python train.py --n_layer=25 --d_model=256 --n_head=12 --attn_scale=0.177 --init_std_up=0.0219 --init_out_by_depth=true --lr_head=0.00515 --doc_mask=false --steps=4476
Each number is 200 + 30 x the weight over its row's rms, rounded and kept within 0 to 999. Layers, rows and columns count from 0. The size before them is the row's rms in percent of the matrix's.

# q: layer 2 attention query, 384x256, rms 0.0734, rows 0-31, columns 160-191
# k: layer 2 attention key, 384x256, rms 0.0708, rows 0-31, columns 160-191
# v: layer 2 attention value, 384x256, rms 0.0394, rows 0-14, columns 160-191
# o: layer 2 attention output (transposed), 384x256, rms 0.0433, rows 0-13, columns 160-191
q0,061,227,165,184,191,188,188,216,223,204,190,234,207,195,205,225,175,238,214,198,201,200,248,189,259,202,246,173,223,268,258,167,163
k0,064,201,165,220,210,220,193,175,234,174,166,182,187,192,191,214,246,175,190,195,135,242,119,160,148,216,182,206,184,212,182,204,217
q1,062,238,221,253,230,205,220,189,202,213,205,209,241,206,258,192,211,221,272,180,238,220,224,181,240,183,213,191,200,201,231,163,173
k1,065,164,158,199,198,225,206,191,166,193,176,163,180,210,177,204,231,204,186,215,178,186,184,236,171,242,198,208,222,192,183,234,210
q2,063,217,274,189,189,220,262,180,118,189,236,253,127,227,191,191,215,227,193,233,176,182,171,264,200,185,230,162,167,191,288,241,209
k2,066,206,169,245,200,165,171,200,231,233,180,169,237,166,236,155,174,162,251,140,230,219,201,161,210,206,195,223,215,206,220,175,181
q3,064,176,227,224,221,180,225,206,174,178,176,212,193,174,193,173,214,207,178,206,227,197,218,194,224,201,237,217,209,194,198,121,196
k3,066,200,188,199,201,249,199,174,198,215,205,169,204,214,208,215,208,267,186,190,163,248,189,205,115,203,229,157,206,174,194,228,153
q4,066,179,144,217,221,193,159,195,212,190,192,178,220,204,180,175,174,216,243,226,212,200,206,179,192,220,192,214,212,115,201,177,224
k4,071,185,224,180,150,261,239,245,177,217,218,161,228,192,228,211,173,171,146,221,218,185,177,238,197,175,195,187,188,261,205,184,155
q5,066,203,205,206,204,171,170,164,176,212,200,181,266,203,196,227,195,191,202,230,197,231,205,184,193,166,225,229,247,202,131,220,207
k5,070,180,206,217,157,229,212,278,198,155,146,221,215,200,220,216,232,287,168,193,228,195,237,237,179,199,209,182,155,210,216,166,205
q6,066,259,174,218,178,230,168,171,218,179,237,193,242,206,223,183,156,208,207,174,217,136,202,206,229,193,207,212,237,239,153,197,196
k6,070,194,183,208,254,251,232,225,184,185,200,184,186,231,151,226,246,180,164,232,207,248,236,170,161,212,211,190,191,197,208,216,206
q7,059,208,192,196,194,210,181,167,205,230,191,206,276,234,209,253,210,231,225,159,198,235,217,235,184,189,178,184,206,185,164,178,152
k7,059,193,266,206,209,199,217,229,171,216,189,223,206,218,185,216,181,153,150,216,204,167,183,153,224,209,212,219,163,185,213,212,210
q8,061,250,237,188,224,239,215,170,182,202,174,254,180,190,220,222,233,162,213,176,163,213,208,258,212,150,239,186,168,225,206,181,165
k8,064,226,181,252,191,180,187,170,224,185,178,204,230,214,190,139,207,266,163,175,208,233,235,201,236,228,195,214,213,156,264,217,227
q9,069,214,155,214,160,204,141,170,231,191,198,189,244,206,162,205,169,248,228,209,190,194,176,225,195,201,195,162,209,175,226,201,149
k9,067,204,275,199,211,194,235,211,160,227,213,210,143,194,200,182,188,154,244,219,178,239,205,150,177,159,263,220,152,218,193,213,198
q10,063,189,186,229,204,211,179,211,171,195,138,169,210,202,175,194,153,200,168,175,196,140,188,162,171,233,221,168,207,164,209,210,212
k10,067,170,177,176,198,195,221,224,240,181,212,189,151,195,197,203,215,192,213,192,198,272,187,187,147,210,188,211,222,251,180,193,257
q11,060,177,172,234,197,164,190,200,203,211,196,214,258,198,225,196,210,189,186,182,198,186,151,231,234,207,194,235,194,216,143,161,220
k11,065,193,220,175,235,220,181,220,242,168,223,187,112,194,209,281,231,212,207,213,225,244,240,200,162,197,176,196,237,202,216,250,186
q12,062,193,147,188,203,204,260,202,184,157,194,151,201,212,188,174,198,143,184,191,201,213,194,218,220,230,166,207,112,183,128,212,182
k12,063,214,237,217,225,171,161,206,191,264,205,232,218,179,171,249,178,216,203,206,190,174,169,242,175,155,217,169,198,181,202,165,212
q13,058,236,196,171,143,179,221,206,192,249,240,188,188,232,180,161,162,228,228,184,198,176,219,198,184,266,203,192,203,190,196,203,254
k13,065,172,201,194,205,158,183,222,203,126,208,215,196,169,209,179,213,197,227,188,205,159,182,162,200,152,187,195,194,206,203,173,248
q14,059,176,187,187,205,193,221,238,183,145,132,224,172,215,213,192,219,216,113,174,204,205,259,210,169,201,227,163,185,173,191,195,224
k14,068,182,242,169,170,134,162,172,245,231,225,180,189,166,185,174,195,204,263,190,184,216,165,163,141,214,171,185,212,203,211,197,225
q15,062,164,169,185,202,209,205,179,184,188,215,213,221,230,146,232,190,220,108,261,207,184,215,175,167,199,208,208,247,224,194,225,152
k15,063,215,223,176,201,216,222,217,198,187,212,170,223,205,250,195,205,203,244,219,246,199,176,219,248,198,205,209,184,189,208,191,247
q16,058,155,216,134,205,240,257,229,160,188,171,254,168,193,198,233,250,160,160,214,215,223,202,216,149,191,214,160,185,154,267,257,184
k16,058,188,216,226,174,174,185,179,263,257,228,184,245,200,183,193,145,226,222,158,169,202,155,177,219,202,217,225,190,203,179,171,225
q17,065,212,218,251,170,168,221,206,170,143,166,238,179,183,190,169,211,224,189,175,223,138,184,218,202,151,214,215,180,188,225,178,159
k17,072,207,152,166,236,197,148,172,259,223,236,126,201,208,192,207,218,175,228,244,211,230,193,155,190,239,191,192,232,228,203,253,267
q18,063,255,216,207,191,248,219,201,216,154,242,226,224,238,222,222,207,213,254,148,202,158,294,236,195,249,140,185,258,145,199,216,180
k18,070,138,259,207,175,194,207,193,211,206,184,142,179,223,222,133,200,190,153,191,173,193,170,113,159,214,219,195,199,172,209,163,214
q19,069,213,208,153,177,180,188,183,169,236,166,219,140,169,138,229,190,196,190,189,145,234,177,217,199,237,231,144,104,226,266,239,151
k19,070,163,219,232,172,168,161,207,252,164,214,197,180,231,249,168,200,164,238,173,237,226,170,185,165,184,184,243,225,150,161,191,228
q20,067,173,173,180,224,161,215,205,190,210,235,209,145,218,215,224,194,230,202,189,208,261,219,180,225,252,231,224,129,208,184,150,203
k20,067,222,192,191,189,220,173,150,194,180,187,231,248,165,240,177,226,182,176,197,172,191,196,272,190,184,179,150,199,182,219,202,172
q21,071,172,167,201,242,133,177,228,252,152,204,235,226,189,221,217,192,228,160,181,205,222,206,176,234,220,164,208,224,202,137,179,264
k21,074,169,303,178,178,191,188,207,142,274,186,186,199,173,202,185,183,235,230,232,201,196,179,224,151,172,201,204,152,182,215,188,183
q22,071,210,249,186,194,188,196,202,171,209,198,185,184,190,165,227,183,253,197,254,185,170,173,201,195,238,209,152,194,206,279,218,182
k22,075,192,153,179,206,121,191,203,202,238,191,211,131,167,206,169,204,150,312,173,153,188,167,207,232,166,174,236,178,216,178,173,206
q23,067,164,210,208,214,225,155,218,170,191,160,202,151,193,159,197,229,202,165,191,203,223,198,181,190,207,209,222,176,197,158,191,153
k23,071,234,189,207,222,150,195,178,235,189,183,205,198,222,219,213,196,214,226,166,248,234,207,225,175,189,177,215,245,221,175,193,214
q24,065,210,230,197,203,192,242,226,203,147,261,244,177,244,198,200,221,220,225,198,256,207,210,187,197,189,208,214,212,191,218,195,192
k24,069,186,193,237,234,214,178,145,194,206,208,130,252,216,264,180,175,189,153,204,202,148,228,179,226,235,158,188,209,194,168,182,234
q25,063,205,245,199,265,230,189,165,212,189,211,259,211,227,204,236,173,258,190,244,181,190,184,201,251,221,261,209,212,200,237,202,202
k25,065,216,125,190,197,251,182,204,173,160,224,142,211,227,242,118,232,251,246,175,202,259,230,215,133,229,168,216,219,237,162,196,197
q26,060,175,183,216,206,224,180,228,191,258,177,234,232,178,183,168,171,228,238,177,219,246,218,192,185,200,163,164,195,178,212,196,175
k26,061,208,240,198,177,167,230,173,227,192,176,173,147,233,174,241,215,158,190,188,188,182,226,210,241,185,198,243,145,239,162,169,220
q27,069,168,222,190,244,216,163,198,207,206,164,169,247,208,252,194,190,192,249,191,227,191,122,144,235,168,213,220,245,199,165,180,251
k27,072,186,146,189,235,240,227,225,175,196,192,203,241,210,159,229,227,246,137,204,200,237,242,213,155,195,209,200,197,208,183,238,181
q28,071,136,188,207,230,203,159,244,198,180,142,179,231,172,174,162,172,222,240,210,261,206,228,154,191,270,193,225,200,156,178,154,211
k28,073,220,232,166,158,218,226,163,189,202,227,217,180,201,217,238,218,210,165,150,199,195,147,198,154,175,202,186,182,241,179,200,172
q29,063,223,171,248,246,209,122,158,210,201,238,189,245,199,201,194,169,199,222,194,209,152,178,151,223,211,186,219,243,207,118,193,235
k29,066,225,197,182,201,201,245,252,117,181,183,198,158,191,156,199,215,222,174,267,177,220,259,265,199,154,187,210,166,215,217,187,161
q30,059,162,219,200,207,199,190,184,168,164,142,187,192,202,258,181,209,232,171,213,204,245,185,203,183,150,266,241,215,225,195,190,232
k30,063,264,202,171,198,189,219,194,236,190,158,218,256,178,186,254,208,168,201,169,200,236,162,164,184,238,170,197,194,173,182,270,127
q31,063,179,245,239,210,197,191,228,219,168,230,145,194,211,146,221,216,196,186,190,226,151,165,176,145,247,221,194,196,174,181,211,228
k31,066,228,199,162,173,158,171,185,181,208,212,170,169,194,240,164,166,140,184,183,197,202,239,169,183,173,164,187,258,243,187,153,224
v0,150,231,202,216,139,295,172,199,236,213,203,216,196,140,177,168,183,159,243,219,167,143,151,139,179,229,202,157,185,187,196,206,205
o0,128,185,209,216,231,85,206,202,183,216,154,206,164,234,206,254,226,229,139,227,220,248,246,243,206,153,216,160,230,224,193,245,228
v1,159,220,197,196,135,247,226,186,185,267,200,164,181,165,201,160,214,173,194,142,200,162,185,188,178,193,200,192,164,169,210,207,150
o1,130,200,204,224,243,158,217,199,208,144,181,217,201,197,219,234,217,278,205,279,178,239,185,219,192,173,222,199,234,208,163,217,227
v2,139,182,203,204,205,177,234,220,208,229,241,202,226,184,199,255,172,219,226,198,174,189,214,224,199,183,205,183,151,178,219,215,205
o2,122,221,203,213,200,191,212,164,201,126,209,194,178,221,172,183,210,211,203,190,221,225,204,184,211,196,233,127,213,215,202,216,203
v3,182,213,204,150,228,180,184,172,207,230,192,140,180,204,184,254,158,165,204,205,191,200,214,198,209,181,166,183,178,225,218,229,188
o3,146,197,199,193,183,219,212,231,193,175,199,216,181,218,230,162,214,177,186,229,191,223,211,205,183,201,174,195,170,160,214,198,239
v4,147,161,209,186,207,133,194,203,174,147,186,220,185,233,260,173,253,253,206,208,233,243,213,215,201,173,202,211,250,233,196,194,197
o4,132,208,175,205,202,272,182,209,209,206,229,182,213,180,153,154,156,149,219,201,202,148,167,207,210,248,193,213,179,210,196,176,197
v5,153,246,205,215,166,252,178,176,210,190,183,242,177,172,150,149,191,204,211,229,172,206,188,155,184,250,222,209,184,159,223,148,216
o5,144,171,160,197,212,121,199,224,178,238,168,177,220,207,221,249,216,203,206,164,204,196,222,198,225,182,193,200,205,252,191,234,201
v6,175,200,177,196,204,213,160,182,187,196,160,205,209,226,204,198,206,187,190,209,196,214,190,228,164,196,200,201,247,267,195,230,226
o6,131,183,197,183,179,223,195,197,201,209,211,214,205,191,211,156,194,187,207,209,209,154,194,193,205,255,162,239,173,163,228,174,205
v7,165,240,190,192,168,200,221,211,221,238,237,199,191,156,165,195,165,213,192,178,176,169,218,188,175,222,204,193,119,125,217,197,185
o7,132,213,194,209,235,148,217,190,178,153,177,183,195,213,228,234,251,233,217,204,196,239,193,185,212,170,239,155,236,238,188,236,196
v8,166,210,189,225,159,167,179,170,219,172,227,181,217,230,184,193,170,232,227,212,225,222,202,207,210,240,181,242,204,116,177,168,225
o8,144,209,191,200,232,238,199,212,220,187,214,191,255,168,205,221,229,181,186,170,181,177,168,180,227,179,244,239,209,217,202,196,166
v9,173,207,190,182,184,234,236,240,187,225,187,214,144,205,214,142,256,197,150,170,188,178,190,158,156,181,227,152,195,215,251,237,159
o9,150,196,216,201,212,165,207,178,192,224,168,198,173,199,216,212,188,209,262,280,214,222,211,227,180,235,158,189,216,217,173,203,213
v10,152,249,214,196,270,240,209,101,229,178,189,195,188,199,171,214,212,152,220,205,194,175,206,160,230,241,164,197,214,218,203,133,183
o10,140,177,151,200,153,143,213,301,199,229,175,206,187,219,209,206,149,200,138,194,178,212,237,212,209,145,186,180,162,204,198,245,221
v11,186,213,186,224,135,219,208,243,224,214,233,228,185,167,179,154,173,236,196,186,190,164,184,193,176,230,226,210,138,97,206,187,210
o11,138,223,197,206,241,150,210,164,177,178,182,187,211,205,206,263,257,233,219,178,181,217,197,192,212,190,233,188,251,273,185,229,177
v12,147,205,220,214,228,215,199,159,236,210,259,185,192,203,150,230,173,186,213,213,182,166,200,186,210,210,191,179,183,180,187,167,211
o12,131,189,196,203,209,156,214,244,220,216,178,184,202,219,199,238,191,158,167,168,203,233,242,200,208,142,205,155,191,211,219,207,183
v13,153,200,213,183,244,179,255,215,212,231,202,160,198,194,204,216,206,157,186,198,206,266,222,182,187,180,155,173,157,244,237,216,145
o13,137,195,218,180,153,199,201,179,189,187,191,209,167,186,239,150,190,188,223,233,229,206,224,191,194,248,173,187,169,151,216,224,219
v14,158,173,178,239,267,215,251,219,205,164,173,248,268,181,229,237,212,210,181,219,205,217,219,237,211,202,203,186,232,243,186,163,184